python train.py --d_model=96 --head_dim=32 --d_mlp=256 --norm_eps=1e-05 --positions="rope" --rope_fraction=1.0 --qk_norm=false --attn_scale=0.177 --init_std_up=0.051 --weight_decay=0.059 --lr_head=0.0068 --decay_shape="linear"
Each number is 128 + 24 x the weight over its row's rms, rounded and kept within 0 to 255. Layers, rows and columns count from 0. Numbers have three digits each. The size before them is the row's rms in percent of the matrix's.

# q: layer 17 attention query, 96x96, rms 0.135, rows 18-31,50-63,82-95, columns 0-95
# k: layer 17 attention key, 32x96, rms 0.117, rows 18-31, columns 0-95
# v: layer 17 attention value, 32x96, rms 0.155, rows 0-20, columns 0-95
# o: layer 17 attention output (transposed), 96x96, rms 0.156, rows 0-20,32-51,64-83, columns 0-95
q18 206:092153136111146122096111126140135097164077142140165134107110105127130153130142142145125144122174125139114157113145148119132131102158095137104167151127176099107153084107172129129154134106122107109145159110134121150082104109128167128120103107088124120177080134152102167124105134132163165097
q50 145:109193142093158132130123130172132114154114148110158138112104081131143133138124135137131143121153111141097139140170135106140156109157108164090144160113152108088120093126179158159154121107093153117137121112137116139081125127145134120113138097080115146165103117155099168127127134156161169102
q82 120:101133143108139113104115158150124112141114117135139152100110125137118133125110109124141159136150132127122154113122113105141146090168099121081156111133151132111128111154151143127124135091121152124155165128133152128079105153122151150125093112054128113166087095165075175104144128138159175074
k18 042:147095125100102102146154125134145149117155089124083118105106156121124097133121137102115133144109166208134124143099106159138144143116128071121129154126162132135123122148118132119141103155091108123132087132094120107155143108145082119084121128142153120107182088093140150156145147134156121167
q19 065:090143131155138120126121129145125108122115110133149119108138097109136197095166150133136128113181133128114191115117144111132133127163071127093134171143161123101135086110152101146165114110102123113143149130130130147091111137147170141126096107086151114142095104118088163110120136141157149095
q51 076:094143104129125124117133140122130165094204105144115154110100123119148162112163140106119123146135098096111124134105132127158179143149120132104123119152132105130109121077110168137114107082092153154158099106098094132115165137110130106154133103146154113140178113105147148107109147168109120171
q83 082:107108186155119174141129139125169112163144145093153107101116146122137157162126127104133136136132136163109137112154117121119156141125125150101142135104151143165150118098103128148076094127119159129156128148102126179136146136117125155069086091103139123161165154126119137141120105179165160118
k19 258:172103116142099110153145109132116178128139107126111135146162147110129100129122151097121092144095148134147093140131113143124104142104157101167079112123094149166098139147093127099082112152133115149090105136106151103133168151136111123147143149176134132091157140109172105134144121102104112181
q20 111:131099077171102137136119132094110160082143069095124155141132117120147113125107140157142119106073120117145103132112103128139187128113172132133121144142121119154111150117120128150111170157122128148135124165113135111183165116132140135135152136123183131101165135147135112188123141119111144157
q52 110:162126133146126120180149146086095146145116146138130145098123162074118154130126125132139123123114115131126149099149080050109102111115164153134124088134116109140082132121113173112092138163125131127091131149102120124143112188155127107144147142128134124130107142131123115112181074104111127145
q84 112:143132127145134109165139142126089140118165138103134174128088164076112125103122140119126120154111101183132158155132100108106143147120167136173140084125119145119099165138114091095164133137124124101107125134162139077133087115127121066122151117134111156124102123131143148104141115088150115090
k20 076:136169137121149109118091154178170127110143151098154159122122144162137100149164137122100155123186113082113172133130142115141114121131143129118136137079107146075156117112154133114161094118097139122144101091133096140132098140113115108132161146133079147170113130090125156095127124129092133134
q21 088:158131108165052124113156122105096176130138101123076112136139143137143114101140127134150119093101132130137118150133089131129146146088132131106127115156107135168154119128082135142144147103137136178114124132123162138186154097160143119134137129124069121093128097087115141149166096117123113134
q53 103:099152101127151120133143161162166142088171161118118100170142117138153150172124172135091105135112128107111153125107144177118152127143118104112119104124126166153131140083142089139109138105139130102142112122129147164111141130157115140109176126170144130135149142063139134101162117075114123147
q85 112:139157133132154140151135115188135153155155155133120113163184108129155094094167111073125114137123138109092147098131099168170165139141161133115118143119116115124180112106113153135122146134165130158164128135145150129128118100137124131095146113101141186146170134116130177112109115128141122104
k21 154:094149144109143167120115141130143074096112119119155139127100113142118149132093127169145176146145125138119155125121134110138138137148089149107185149105164125076133135113130123141156120080131112096145121135113101144124116089127135125124100110074152143182107103138096161148119164156169147093
q22 086:083146114154146091093161134106104122159119119127145140139151130136124162125115104131132134153158136133131107097137153178113171111150103104167084120177138143124121142093126128108108152088157138177133128119082115141141148130166147130115127123118100087115143163180096123078128133166137130095
q54 101:122147136121144126151099176113101133159135118101111116134113169105136070125116123142169133185152134143126087112127150141129150120062122136172153106127127122111132099144112109137167129107146153158118098126124078098157139126091177147108155092142124120149137119103101123099157156112114150091
q86 099:118126166053100139150159159111126104149152078178109116134130118141143120125121110085124129143094166159106130086165131130090130106123113159147150138139126139141108115114128136160129142136140097122117124178131120108132141126117134104101102125098126150111107098137044163109110129147125145092
k22 089:146093162104145176125106111126143128121147120148153115124156104119122132123139157141091126125141131141129175139104133096115117140145135088144134142089134135144136096174193111134145100109109111068134116139152142097165144160109156177102124126102164150143148110066101113128116126081145129110
q23 089:146136094105113185129117146095144110112133110123105125137105136165127143131124091212167132131094140122155146132106122114136175113103148127150111104124122112122148131139168153143131154148105154116086136122170113134129158163119121112100103143113156113106176168113125148142115151068089128145
q55 107:114102104111097163128149128101151121110149133099086100152104121118136165140150114089123103102112125127124123166154105134096141145139161105115110114117142127126132153155159177134131137114164158086179128145163140151140139161145115167083109127088151157172149122105127143131150090137087094165
q87 112:124097139128091171109122143084121114118105136073077107147145152104115158125083134137156117134112092142144122138118116131132152169119098185109128100123124126142142092185114127117108106179128139111123129137189144144136130106118147162089153124130169147112163136132137139154117088152119156135
k23 100:102096141144102155121113166168085099111151075148111117099161136129136103098143140160138131140138125112124106098112136117138153141153117116106175099118133110114173140119096131145131089122115120133096109142134121112091133064145155117169156127130157143080133096143130155101139183167139109117
q24 086:136129114159159128152123138163183089130106157139099136124170120146135103144156111091067127114146130153109160156143089125130137134154151104096090142090139180132115153157102126153116100167111147122116097101148133131099130138133174155121120131113165145095137128104173171118130114147132145146
q56 100:124105138134142105096120123143108094125111151113097115092142147152142073113121152110109134115161128129096112135075133170108079138135114094086109090161135147160081116128109062141178127119117137119153088095160120156113130120146126101122146113138135141107139124138142140109102086167117109101
q88 135:083115147109185123135098163095124125142156115100107117101101106114174115130168099105093146091148124141103100148083128141153188149170098102101128143142162115126126096139165163124112095105131151124146110095132119128147148135124124135117098149108160119152152143090134147088109111140152127128
k24 095:111075122146134122131121118077078156107099135111123157125110159096140135084106115152134119125090166134128120161084129153119122140112122114156130133171121141108149169128132141117126107139128154143156074171117144138131182150151118157137180140158084124158157123141138120101157131162145104150
q25 094:120116191200123113116093102115140126139122130146164138113105147124136161122135179140163135135171146142146106155147084136109134113127120098151144148143134109135177141174155126139139107094109101130116113114127148113153128124114146108097176137139114102114146191143090122114135153117124091164
q57 109:120114145170159162142142101121114168122075089126190129119067135113112157110126104136158148151143106131121138105144132124116166159155091166164146179127107109129108172117130105140114143140132141158154115149095121126168154122100136129130103119121081120122116103127097094123124125158151160111
q89 098:152145134140137118155092144133143112130084154133127108144109161107099169115132144174124112155176093089120152139123132153082125135131106141116175111132097103145118149097102061155091134162136131102105119102089117186135121112122111090126149110131130139166117138158121126104148162164136139112
k25 096:170109149111127139127101097136091138183157115131095096156131135119130162159167094103141123153133146109100156187083125148111135138135179132122072144091120149156096114073168139110095136113117138105108120107165120127109105156153130123105092144122137161123130129127143119117134110126143138099
q26 086:064123112129126079114146134139126160126129130150140154129106090108112125145105174162154115109092153033168137155135151140103154118104176120122162089080129128136118145140146105115118113139116131146111125125110136135125158120120134081155142147128136118150114137088156136103115115164145108142
q58 085:129166161108127133173116149155129166138138135143126127162143131171150166160168125108096143117133113119136170131158117110121124112103146188140148139153110168112154146147142102155165135144141097151123094133155126093111106139096131104144125126137110164111077081142092134172095097132130154150
q90 108:111149171123128109140088132124127161143093077166115109129167104086158172130202142142128139139141154126122149102138134119100131097125120120119161105128106114127171141125111089088152139108162127151090115134105119125077124142144135100135147129127163109115134098143110147096118143156095088160
k26 078:136176130102172140090114132140142120110149159113097111164125158158129122150128157166095143151124143156115110124073103117106119127136121145136149145221113140163195167121113118137111154105166106110094106119132125152133134123117130156092097092110127136130110122144115155130112129145122123144
q27 093:119147077143154176129071117183121137125137096102109122140173129140158143081109098135111137118138118112124115130090091103156118119155148089152126134173126140154120111104135133137112138136148115140163090080149153121094125143124145159100140131110107084097097140146149144086141128095119141098
q59 096:129158119165114171141135115111131104155120127172126125119138167114108168137113148091111147145160111130163134125104108084126140143176100104119155109120129095119064170109117155142133100155108124154110136097093150130100181135146125151118111140154161093116143154124151079141105107135111141167
q91 117:118103122114157134143139164104101108171176130131113128093106111149155112094128099103082119108154127102129092127160108131163111150161121098158079139120148082129110105124120192168089096089111121125158160120175108115107119092124115163117125159118139099126118146128131126127143149138119152128
k27 084:167150119129149091119141125134135133124123144150153131116141123131123158148164137114097098138112143090142210139123136134134143136163157179127091133054144136118118102118133135193115126077104160113106140123122130117151087161155129140109129168128142128146113161135163118110108118162110107145
q28 090:114102134168164104154149126161105155117141145143092104116130092179104104085146127153149134117104110142151070161097096080158143108111100126129124119120139107115154148108137137136129176150093121158128113148152147171179122127142121107120160120120122108115116143118101163163175125151124127100
q60 094:093121110128125132146114128172113129164134117157104068118132144126164145121151114114095115124113120159143110115143122130128133120118111082145129156120137145100169122166127130137115190109137103144182135142114174175126109173101175171091086107123132108118144103135141123098143088117101096116
q92 106:123078114134093131109116124118138137093179095113087096140149079148155152153150097095091124107127138150155098125099126140134179153114154094114119142129153145128174090123137159132101150121135129170167108166102159129149147138129144125118095089122145141143168106103118149133120120118124099091
k28 091:078152107119131121148111130116137124125074105145070137084124116107157114135095132170150125127112159156178162124098170146134132116113119160132122136133116114128071127171102080086132119127123095126115108149096148118116117072143141108120134141144161139106160108159114137122120160135143134168
q29 091:145182094112142123161120114183150112137134153156138094105108172089106174144128144144144119162135113143140137151107119118131137146167129125113128128130101148160115115061127135117103135116121119135138121126151091141091175142095077127085111131100107141109122160155139118112155158101094136087
q61 101:151126108100113091139137119119118116144140130155135123141141163149131125134141110133121168137177109153083180121106108121070122099190120136108122144161114122168156138112106135146125132130103126128141130136094127100093168167128088134090118138092124099082124178126145129145149097105158089101
q93 095:163105112153138163105095148140121111136153121141065097111131082133125134083129151121132087112132120103125136142189098122133122137131145149097099175109126097160117146113110137160146088127120127124118101149119138153112192130093127135085102136105156079132147124155151141149154134143109122166
k29 082:140123122121123142104137094096143175150155119129138109158095119083138153120138143127137106136153151128160126150186143118144152112093111152105116108108097164099129132198119093139157141116086132134103173128127170103097124146138104172149117156117108121109141136124116132192121103159148119153
q30 091:130092113156154112108149160149137148118114099150071073136150122087136122156115107080095116169126132167171138089153120145149159127162125126114138125122139093152103159112081141113116121111111133111129160143143124161141104109181153130124148147130129100158105115104148111113176140097127102116
q62 100:109127161139143082124078161152113121122123147107141124141129092086102072176135123110173131149108137144104124124155140143147121131113099126139156165145127138170123167172106154083151095141136161151124150144135107127138144101141077125118142116132145126148165126148136140121131106145196140093
q94 095:104101112119146149147114136127158131132112163129124110078107099143107070151142117136084156105090128117121144123125140139122131108162137135135111179116138125160097115109134156151117119168091167106116159097125126099083147171126065135144152162119148174163133141122115100085100137128108129131
k30 085:140164091176135147123143112138114140161114171154137151126113080107108138114146174159150134143145112100127118155171186121093078095111173160096135136104143147145114157120126103137161124132181142145102123150134136143105150145129080134124127144124133067126122101110124119134122110136144152102
q31 085:134107136099113139106153127129116132104107093137136099115130142153090103127144112117137150129139115150149136128194122121089124103088147153144153145116125088139167133137121112138106090119122075115100185142100136146100105163118081131150138138116126147169115092067131116142090121097166091141
q63 099:133154151127131143125100125120143142116124123108136134143125166119108121136116100197158116109090129140134101110115138088141168104135127180175105132090141091092130133152133172151116100155209107120104134177107146100131127161137114146123124130102123120156131114165093134129118123136152080116
q95 112:163142154145080123147116145097108136142084136117125132097144145111085150141120131176171146166151126123142152110181111119097085139086078160148141103126133122118128109128122145126157118156127098103074156134084155147098110154136136156142131148167112117123098091155137127127101111129138106104
k31 083:109177167137135147119163121128161123159140148134148135149141118124145151139103135097087109129160119130124156119177123135140104143170133116096084130097132109141106131124104109135086159163149162119146081141153121161089171157113151140102124181172121118092124120083146110141137159157111127131
v0 102:112119164081147101116110095158163130110082153135066142145148165158109128154156137104103123101116145153164113103132147124131127100112102085137111121131138123148116124161125142136155149120105100150141139107179187122133105107109165131110099077099121149129152106145098141154123150091119121112
o0 115:129101161094146122131088112130142114148143129170111134171158161149111128153159138117137137097139159161136128112093114132141143130145141074160083160119175122121154116150116142099109144123160149146137157105119153159179108121131134141083131114078130129130150136127117156130158200113151116103
o32 096:119136169146131143126126129084128096108134107148113135100142135095098139150092134187186159139150185155111166119106136117130152150099141103162139150072181124117130091165111111102143152136171150130136157126107115108129135118107146111132151113144138101115140125134124161135156176133137108101
o64 074:086130161096133135147118153157103114175111143103123124127096125123166135120147118172135174139138104151108158152134113153104132142142123108135110138110119131124139192124124115157159117145143133048089129054153127128120105140121090142104119118167133132111171136115148126138128136113122148081
v1 104:097131163074116143147142204069145128079150124144102127126152147137133138169105086111141167123100105118142136198116125091117136129104148105114119129111128127125137159102132164138121156138116133122135106164114122114137142112105095139115194126137148110129118119110133128099145139171123117112
o1 122:098086091144101098143126158120134141073104164106124148115099133108119163128118150130126150162156109104161159130164150135112141124107099124102161137106091165124122129130137164111148142140127104116129097128112117168116139124134114172126175150144122114171088097148131112124135144201149088146
o33 085:100108104133116129101127108135116129153138123151080140124143124125094138109116140132116118129099130121099150136081115092113165117083127126058141148169107148140183120145105120143143154124162119179145102144110097169092112101123156116114125145160168161111155087159131108149118124144102095155
o65 096:152105142181157138136116088130152117132112132107102146105153108098122129105088121116115089157147119113166150133116074117121154096087124148102158157112168139100157089127124123122150146150111094117155083087099115108105120092112128139122125140147103167144100131135079129140121115138139071147
v2 089:146115107119114144105111066155137106126172133150113068094137100158096140172127097084146110115106112119161149128126088152119123108138134150137167143081110112126138121096112145137103110166134075107122149151117155120140108122134137149146140111130090147094100122123113134135116100180171156121
o2 098:152105080145136122129130099169141124171139113163133143111136093133130145117099131084110148171131098144141125143140135110127134122131120135102115148129158115127155154090092116119119140162123125177118083114111155128144150192090157159121090100127118093105118117088123152131143056126105152113
o34 097:132163130151134140126133114108143141145116154167125106097118170109133144150124140094093132131120133131125114105140136109118112092139104115075113132130120104131130099103095115130109140113133122182149106155072105186129110149124141100144122133124188066074148091175120121113127128118081125153
o66 099:147128106108146104165107155099120148110116142137131146173147139136151133137158111088109100126124141137068110164090124105128146097115119092098105136150165139134134097138131123137079119110152152172144061122121111117170128139124143106128135136103133150175172141121125172136126098139067122132
v3 099:114109146091127124137118120120127130158199123145084140143158155119171135118171100083116136104131149175089146128092157097143142156146120086144128115160135103163121083127112134109146155097156093153115145118168101134125108156146137145115102107126125132115140088119145131120119152096140102077
o3 108:112134128115119102154095120090098097108143117145118134152165149138141140125165125105128115094126145145094161119075121141119121118151160111129128136137166102128109098136074143117165160111140133119135142153134107179163109135169154163080145144103134157143126123106088107129132190173161101126
o35 098:096153130173134129127108136128109114120125159131149148094142113114113158152097176122136142150158182137100139140126120138115127134125108168188121136108161112160104142099096129092115104140117131086105162141133125104127155112158110107112175146146078108142111122118101141127132174172181128092
o67 093:086094148152152129145131111130116143089112145113148181144090161130152129080149176127131163118158175097148110138123123159151131154155094129123111128161044146138112152118119144128128098123096136140127154105151114167146126125098101121138143126122084095135119092134126124124143102135107140164
v4 092:111107140059166147107147139140140124100179124182080093153158109134126136089110122116129134100111101111091117128132093152085169167124137129142132130087135127148151130132126120128132166108120144153113077131129148148143144181156114134109131125133166157089150139098086112115119143115140120130
o4 110:109090086142113161102130158119097122078163159130149103140150111166156148120099170118126136142107089125115126151111096159111143129128128144107144150102133157173131123130093117097148140140116154132140103121112135129156118149167148135074174109156128125129122095158089100118113125159120141194
o36 095:112134155163135128108097104109129105173111130142106104129128133100081111149093161118137141135107150148078097120131125130126123098056098104151145100126167108106125097169111106125087155128110114155135117184109106140091087131148141134123158153143158096095113110139126120109123138157123136171
o68 082:120141147172130094121097146117139116132097125066123158137120140117162087140154147121104099141129148136195132111122148103171126108073104116152091111147095137124164117136115112152124147159127149134160125107170116094133117089100087109128149144146112127141156134121164100092155113125088122145
v5 108:100165140125107126179122155121130140049139093154155158132124131094145111113119124141094186121128101113114153164091140116119133139165130121136141145156140152128104131127105113166131163153149131133114092149142142104150116146159059119118155137145156135142149099095158125092137105155137115099
o5 136:109127115119062145161134131108121143089109138121111140089092139115153153120120167178134167142144110102109163150109125117116127112147132155081158113123107148160139132142113125103152143141157122128132110125111150169126130148147092160129158171136133127178102106176147100131111163177143100165
o37 084:078100094123110143151129119140096162089105103094132144135117113112131145092183133141153122102159178139080146168086130124135145138129120138141155137141125152161172155145132149113113148136121112141151112113152139133183132087122135141120133136113099151191123110133138125113147154161157096090
o69 083:120115114178135120132112090125121094140104072107094115089101146092126149147099160190160115131163132103175116144146118100136126110099123158113147159132114116168196114116103129123120148142103121100139156143097121122127146090128094127119135133122084104136085127118101109137153153134139116147
v6 100:151077130124099132106132133144106122125144082071187134135120116124117127126118147131168161113121139097086123101154204132126118156140132114149130117111121154130118155129113107143129125131122120133123176150098072121127086153186139151121105166104138110127119163162110121118104095099135103126
o6 105:123107134106084113135148131144100173120126092081182117132117097115143131100115147156147141149131104084128144116176138157116090123128124154161149094133091147133151133142091158139131108142110111129148146168167123126097095104171156129167100142141117123109089158138118132141090131119148084159
o38 109:150145104145062128147152124163089148105135128134146085128136118129106161140139139119152122103133099125156132129144121148113093123130111151172073079106102131160134166132169165103096109147151158126106177167159171100135144154133129116126130135122103089112112146143122156124103142124168121107
o70 094:125122085167092130153144089130120168130106134120164127171128153146153165098131167079124104115125095151186148153139099115168110098165141149127095110148097110103138122093163154112145122113134161130118149116149151167110139154115114108129155125144115112112119107143111159155092118168128119100
v7 110:123122090138165086109114113098138106151151139137121147154142123143130062139141122087118108101121121133137097140095092139140102098166122131120097145128122166159185105150165158154117152131139120117131158108169154163139131113124145101115121105102138180119145127150145142138119091068123143091
o7 128:123096117118177122161105113118141106150124146161089172174152171143160125121122129122125089123119120147102111143073126150135132150149145096135095125133149136115143144164107128156151128125133153171145125116114157156179118144121179157100098146123159126135133139072150131154163100096091110120
o39 091:133099145103124074121155140127122141094133146100115110135148157122145139130139164140159091126106124129138128144094101177140121133089083138135151100127136139123102149171121144073144115109104108108117139166149136128159127122088194139178098158107142144181129138146125117083162133112133096126
o71 097:144130113099140130139080174131123154126155118135115116122142123099156112122126100121128111124120130182084110135139120145134146126160101140105122153132190117148109111129082096176112126134116149117104147125098092106105163140139140141145089165128133162158166117102068132143116180175114143102
v8 096:128114125144101124138108128153135124083131106153095140096129184042100140122125146152150121136092092111131128123109136062125144154133091157137168142136114119109128163124103158181118134120178092132124109147103105161093143125111150154114121118140157130129119111106103120137147102096141141138
o8 114:154116157145079120132153123108138129121099159114128114085092111087100136106132148157090148124130102135151139171160110089145149118165105129105138133110123159107151165137126139130122174154139117172124121151085092131105127164112135133122106157166163083159113080113127104146105095122129117162
o40 099:119135153127064139127100148084163113155126153187101115126126155094108154127113165094150149068119100123146098135152105112107134118134117116126113120119139133158110140134140123127096159138073108133131131135100126134099132130081114101134133124165177127103134069150123091122120104136158105156
o72 084:124138115123126126172098116162148113148108078116115123124114117125152117145143175118101112120152119128147135151119116117170137074132149108128083143169154142097171110101166084088128138162128162108126125116147125123132132139121147092119108075138095160136125142114082186138141119111144122182
v9 103:133061137132124114080107133136140123197156119147106123129136147088141109161148169103118091129106122136138128100201111100156148135117100121105128135162126099102148150116118162133115109125131109160157146137160132115089096126103133176126129159105111111126109143112091130105111141093106131156
o9 126:095103132142099101113118129108155115143122112134141112143169112135078146131121106068080096131129129141167124133161096127134161116141125089116076167145150139138077138117130145122114110120146134170151140150109105093119081106125163144131097154144150121137151122061095136108149123116135114160
o41 088:154129121165114142125116132112131143128120118098117120109133131100118114125062121097143142123162079097135035110107139100149131161114121093113124118124152134135105101104140114153143103081129131122136114097118092127091093114106090137148142094167098133104114097134163079122093118136111131141
o73 089:121151122104153121138146101136179144103151138079136126142135133143114106092153096113114108121144129139143126122084130165165139078159132114121092118133148187092128151129143130109173122126109131132100124087145118125111102110098148116127128097139114204121141118143057156148145112125116091135
v10 104:122105118148135137113128160115133130151161127098175139162133159163112151106126134144133140157132151130118156152118203166150165129149163088140107126143127145119166105096174140135167132133148116169147139080110166137131102124140109146083160123142145098167137142122156146082134107124107106118
o10 115:128132161122129118115144157100122133139098127088192123138130163151137120150156132130130115154132155110155142105174175161119114094135138140135172115136067141126085104118144179109147133146150124108121186118168124141130128095156111106161126163120138141151102137147117113084117159118132083117
o42 099:132118114095166088109159140137109126092140129084144106103151160157127127149126120138185128117103181113152119122136110175116130118132141124149156117128083125099137116109119155125132068115108140099107147116135138115187194088154181128138126122119118129165127140109107146126126133136143086110
o74 092:159111142174118122145140091144116152120122089126143076091168138117139087127151122159145115133096157117143124124131084140145142123141145141150099133103110120147112125136122147047149120127110112125137144153115134138107108142133154145167089114132133153089123084147082096127132142101116064095
v11 095:099122169122133111071144155109107134152139092148075123149144159119150122089146137133135110117111136072133069167102075106137166092131119134078132105113125144125133136110114146128132122149112193139110131129149146176180124129155128143119133150117131122132140120135131145112143169113099157119
o11 122:064096122130122107082111129114120129119108125116136137167140156124099127125127125101110105135107172136123110109094128145146176146130113117106144132106108108129068130128147108139167088106117129138135144155105110121182078092193148141104112130130155137152122106103126138114177134183146133135
o43 084:157107164105094111106142129131125117176118122130134114140118141115113104131109116167136156122097065130124109129094151153130108117067144102099125071146124117099119105125090084114123139146099123149120130156161134166121088137142124127158072134149166154135086122158125134147102140141141174114
o75 073:114185146126189102106111129107135099159142106098127130110106124141107110165096140125082121132156104166112136078095168141105145108085149146130090126125142170107124089151129097118150123142137135134124131115171104065129120106138119101133117119145102173140146169153111114129137125094141120122
v12 096:130173086094123142130123126155123147155128135097129114138097149141180106133156149097090118115147099128161110105177163136134120119130122104104150112136128115142143127103124077090107093138168142126173135060160131108083128106080143121130112115138116134150122082084147114129130134137124126161
o12 108:128163087147117162116129133168141112143166121145109154148134140140116110152120122116094141084137094118173123159101107128131168142153154098102098156140177096147136110086139131128106151158101150169154105091138138113100148164086112123106131106118158086108144143082166150121138124121116136102
o44 096:100108121136172124121111144174128131109144141093109165117114122125158084110118140085089121127171129129135121141123115142142144176165147132096159191181117133134114107086141111164138108098094133132117083069119119148121128087127101143112130103137144149172152152109131120126129105143121150113
o76 088:055090152150186144097126116130107138119202161140086143114129133117107079120139115118111117104110082143099116107121147157134111163156131124132106119151176123138087107158131150122126130114144132164133120142158150135119148124120147179092102106125169134125163128144133120109119149130135136141
v13 109:091131167132143110128120121093087134115107152150148161107125114110126185100128123171136116137133173109123175118096161121158140176153153106132128104168123134075132093144144106132172077104114148121130137152109155090139133113154111136149138147157148121140127156150134135118123150177122173127
o13 126:125158170122152106118137129107102155099072167094132107089136129096115124107149126138152123141113177115120117092129152119145123130089112167137180103112086123114119132122141127122136106091153099077098161180131107112122127085146117096164127150128109146159112132171109107113116152131162141122
o45 096:169107105107167112165144134138109166076121120124140126104135132139156106128159073142130170147145123155138118086149150109144104140136169119144125130097122140097112128100099105124153111107161144087128134113149107058141177110126134120126114122098066115148125139105135152133124159132122157089
o77 085:153140116159123141116174113141128143117095113162175103113151151140111120148149127181143201131128146107142123121138106085109114117120134129155166140082080114122108117122142145076137161130114075107120136143123125156108125137115116114137120113099110067129087132160155119109116146093156104135
v14 115:129151123145105109165115093078140128118125081118125167100116158070092160119098142156159162180145115116138120139119107125117123160112110121155151162119129098126134187139139137149107144115144112127109139118093071106123112139118129150106151107138173082135144126142128101128113105168148134166
o14 130:161140137135085116125134137106131134141117154121138105085081100076122133112145163172155146137130100110138153136208134114105126109113102157130149133102090157128162135138130152126105150127114110144099150117131105133094114139103104119128143181137153081136119107163136085135084122096126091139
o46 104:156155147133091122135137128099140141175114152163130136128115129144146175124133131129134090131147097073156147117164115087093169134155129165172124174132139145137146152130177171142138134146111105107087151080105131119132142153108135163111117125164127126148152099102115086132127108092143128152
o78 092:139111118123056122120151104144139118148103096153098101127131123147132142141084178164174120146144115103169152131155139114130132108076116162124131134109085113100157147134146161124100098139124110114101127160118144155163136147141130103133135124163146107152088108137107117113144117065149091149
v15 107:131156167090162126147083147171169139126112187121114130142153119122129117162115129110106126115132119121103127112150123087125072097137160167146099116161125140137141146076095135138110088143127153101142106120135133145108143133120160163125095076126130122162130148120108134161153101072151126129
o15 118:159136146105159136123144112147141158098137153097068149155117129118168145128118122136126144102163102198115117162121112101151121142123185110139093106136170141134158133138112176120124143168135138126147093134168130159156142161119126152094121108110134106103143142125183126170153116111147138130
o47 101:141143125118148127087106136064125118118148134097098127126164140104113147126112117123142148090086081158110138136124134113129136145111146137132088077102167132156113094124119183111092147184163183115128164134157142164098134138136109121132149126146142142102130150123124136104099131184143122130
o79 081:139123162139159147153123124146134136134141113095120169169139137127172144104121135118108132148114142164162104126154129129163150145184124096091143135146129118162148079152108092137159168131120155140132097097146119149094086117104107205101140126154088122127132136103121109135106113144145155161
v16 110:106119145109117151117138090136094098099139102117108101093151136074109113141103106145120134106100100107133119078134154163094128173125147111120184125138127148122172150137123066100151127119130113145147106197109150139106124091141135132143091140140161122107126110107131093132116102121158094131
o16 116:119145095159120161147153118140103113113140120131105121103131100113157115099079153152120173131118070074140131131146094121107114165133123101093168134151132139151182148112082086116121131115085124152144086147130147135084147121096127109134126119182137105121115099144136112131112126112158142159
o48 106:130144105163078142150137104173117134129133094179109094115126129114130151140088168120120140095148157138149103128140122119122111140104125091116125148128199104131126142133118083107115140093126082160125122153106119125088121131127136091113120114154159086106135079181156149137115138095141127099
o80 099:132133100197118146131143154165121144085112121127143143160110139106136115089140147151124142113122140142152145144136123063158109085114145122156125130133138129147136135090127131134116175150127142135127123103181129118102170160089084150071143095139095096157156159139152161140116108140149134135
v17 092:107171159080149077131144102146125089133121142141092162101174122160165163093178146129115120123102144120104147099171121138113142108151107128130148111133125095165113134131127132130124116132123150132082133120119144145094113156096113102139122197109146135093127151094140132177116123128130116096
o17 092:117149143098159081087094110123132170126147110133152148130158116127135138104140154105146116076103149141137151068117122135117152145113144171165080102096133105102133106148123094152144127094166105109088172164136152080111093117132141148127155155135124153147149137104107110143124131137146129150
o49 108:127126142137139129166128157119099089138131133072160121113163124066136105149120125115098137122138123129108109107125128154172072173122149089109122151125167110142090109099093067122118126103149157133149114160142114163100100144118118128096139147146087157134100149137168134123153111136150141118
o81 112:096136151150088151091129155104148148132119136122114124155072113136111152129103154144126108166174089146129127136135151113141107120081136153130106136132120147159156128141116097186115104136128142105114165142155132115116175101128076089108144110130096073168113159132149126144148125127126153169
v18 095:087107144163147114121094141121151126179122143173093128138165122140176161173091145140122165153172122093139140083149132138135114174114111115153132121111141130123123148119091115101096112138165123133147143162109107138119145151098113095143139165117146122079136139134126134107163100078136134101
o18 098:083160125134161150101133131130174113092101121148076127107150099162107154116120142166134131176130094115125106161108153112138156151080136117153147111123115124136105109109104185139114160134156173090114143149117102113123120115120150135128117153130113146125124117096103129130131073083163129169
o50 104:151118145140154159143114116137096093153090106104165143131161105134165114143114111098090113153172103138100127139143126119149102135137110094147154181147209127156115131113164124133131134107153108097109129090145127101118122137127141147110161142134084157148122146109165154116152087111136103097
o82 099:157123122134137115092171082130159126116139150087147137159144158124111120081168126122157146104141166131191127180117111136152110127141121135095129159127124158171163144104121132110150114123077145140078149101130114151104156092126126132159162115148109137126125152113135125162104119149114114174
v19 100:118145120150097115162100123127154140095151103149089121127140130110106121116119145092106106097131104125177107134125154159146179131127148133075132128152144152121112102085059111094100184152107133154092097154107127133164147099135123159120117117123137146127161078158120110126112102117125130149
o19 123:120091101118067160147101123122114106111160083156075126135104144139130158127123125145146156110126135123131137119108139141116173145148127102064119123174155135163115134106085104123127131105101133154119085087093143171151129112134106141113152105109152148117127115158151134119102144182103146116
o51 089:153120138148056158154134122094122133157142094167109124125091148121118149162131136165154151089140131143134141154117142116120117146098085121131131121139170123144122118127104082103129151117111097168129125103112132132112087108097118119155118122156156108106082079173121140136149169127156137077
o83 082:120081145138169128117104155116081113140160104125079129112102183105152138118151097189122150151133179133106147150110153147128143118128111138146130106116103154146123129119140111151151123092170144119112147101166106110116089137141121148121132117101146183134167166128126153123165150131147115093
v20 093:128178103187113163166130122116137122166161130129101108130140136139172111103170089143100113139134159167130118139098113086164095116145143122129097139135141114151158123101099083143140148132124113129157094148126142168099187116102105142139092139140124131135129092094136146132134140095108095145
o20 119:106187132119155168132122114088130104133140088137122132136142156173162127119163079128141109084147145169098144101087119109133119133148166111136119127155154077094098128140125080148138148094150139099145121125141111116161156092108127147124142127128121181119133104114122104149163162154131144136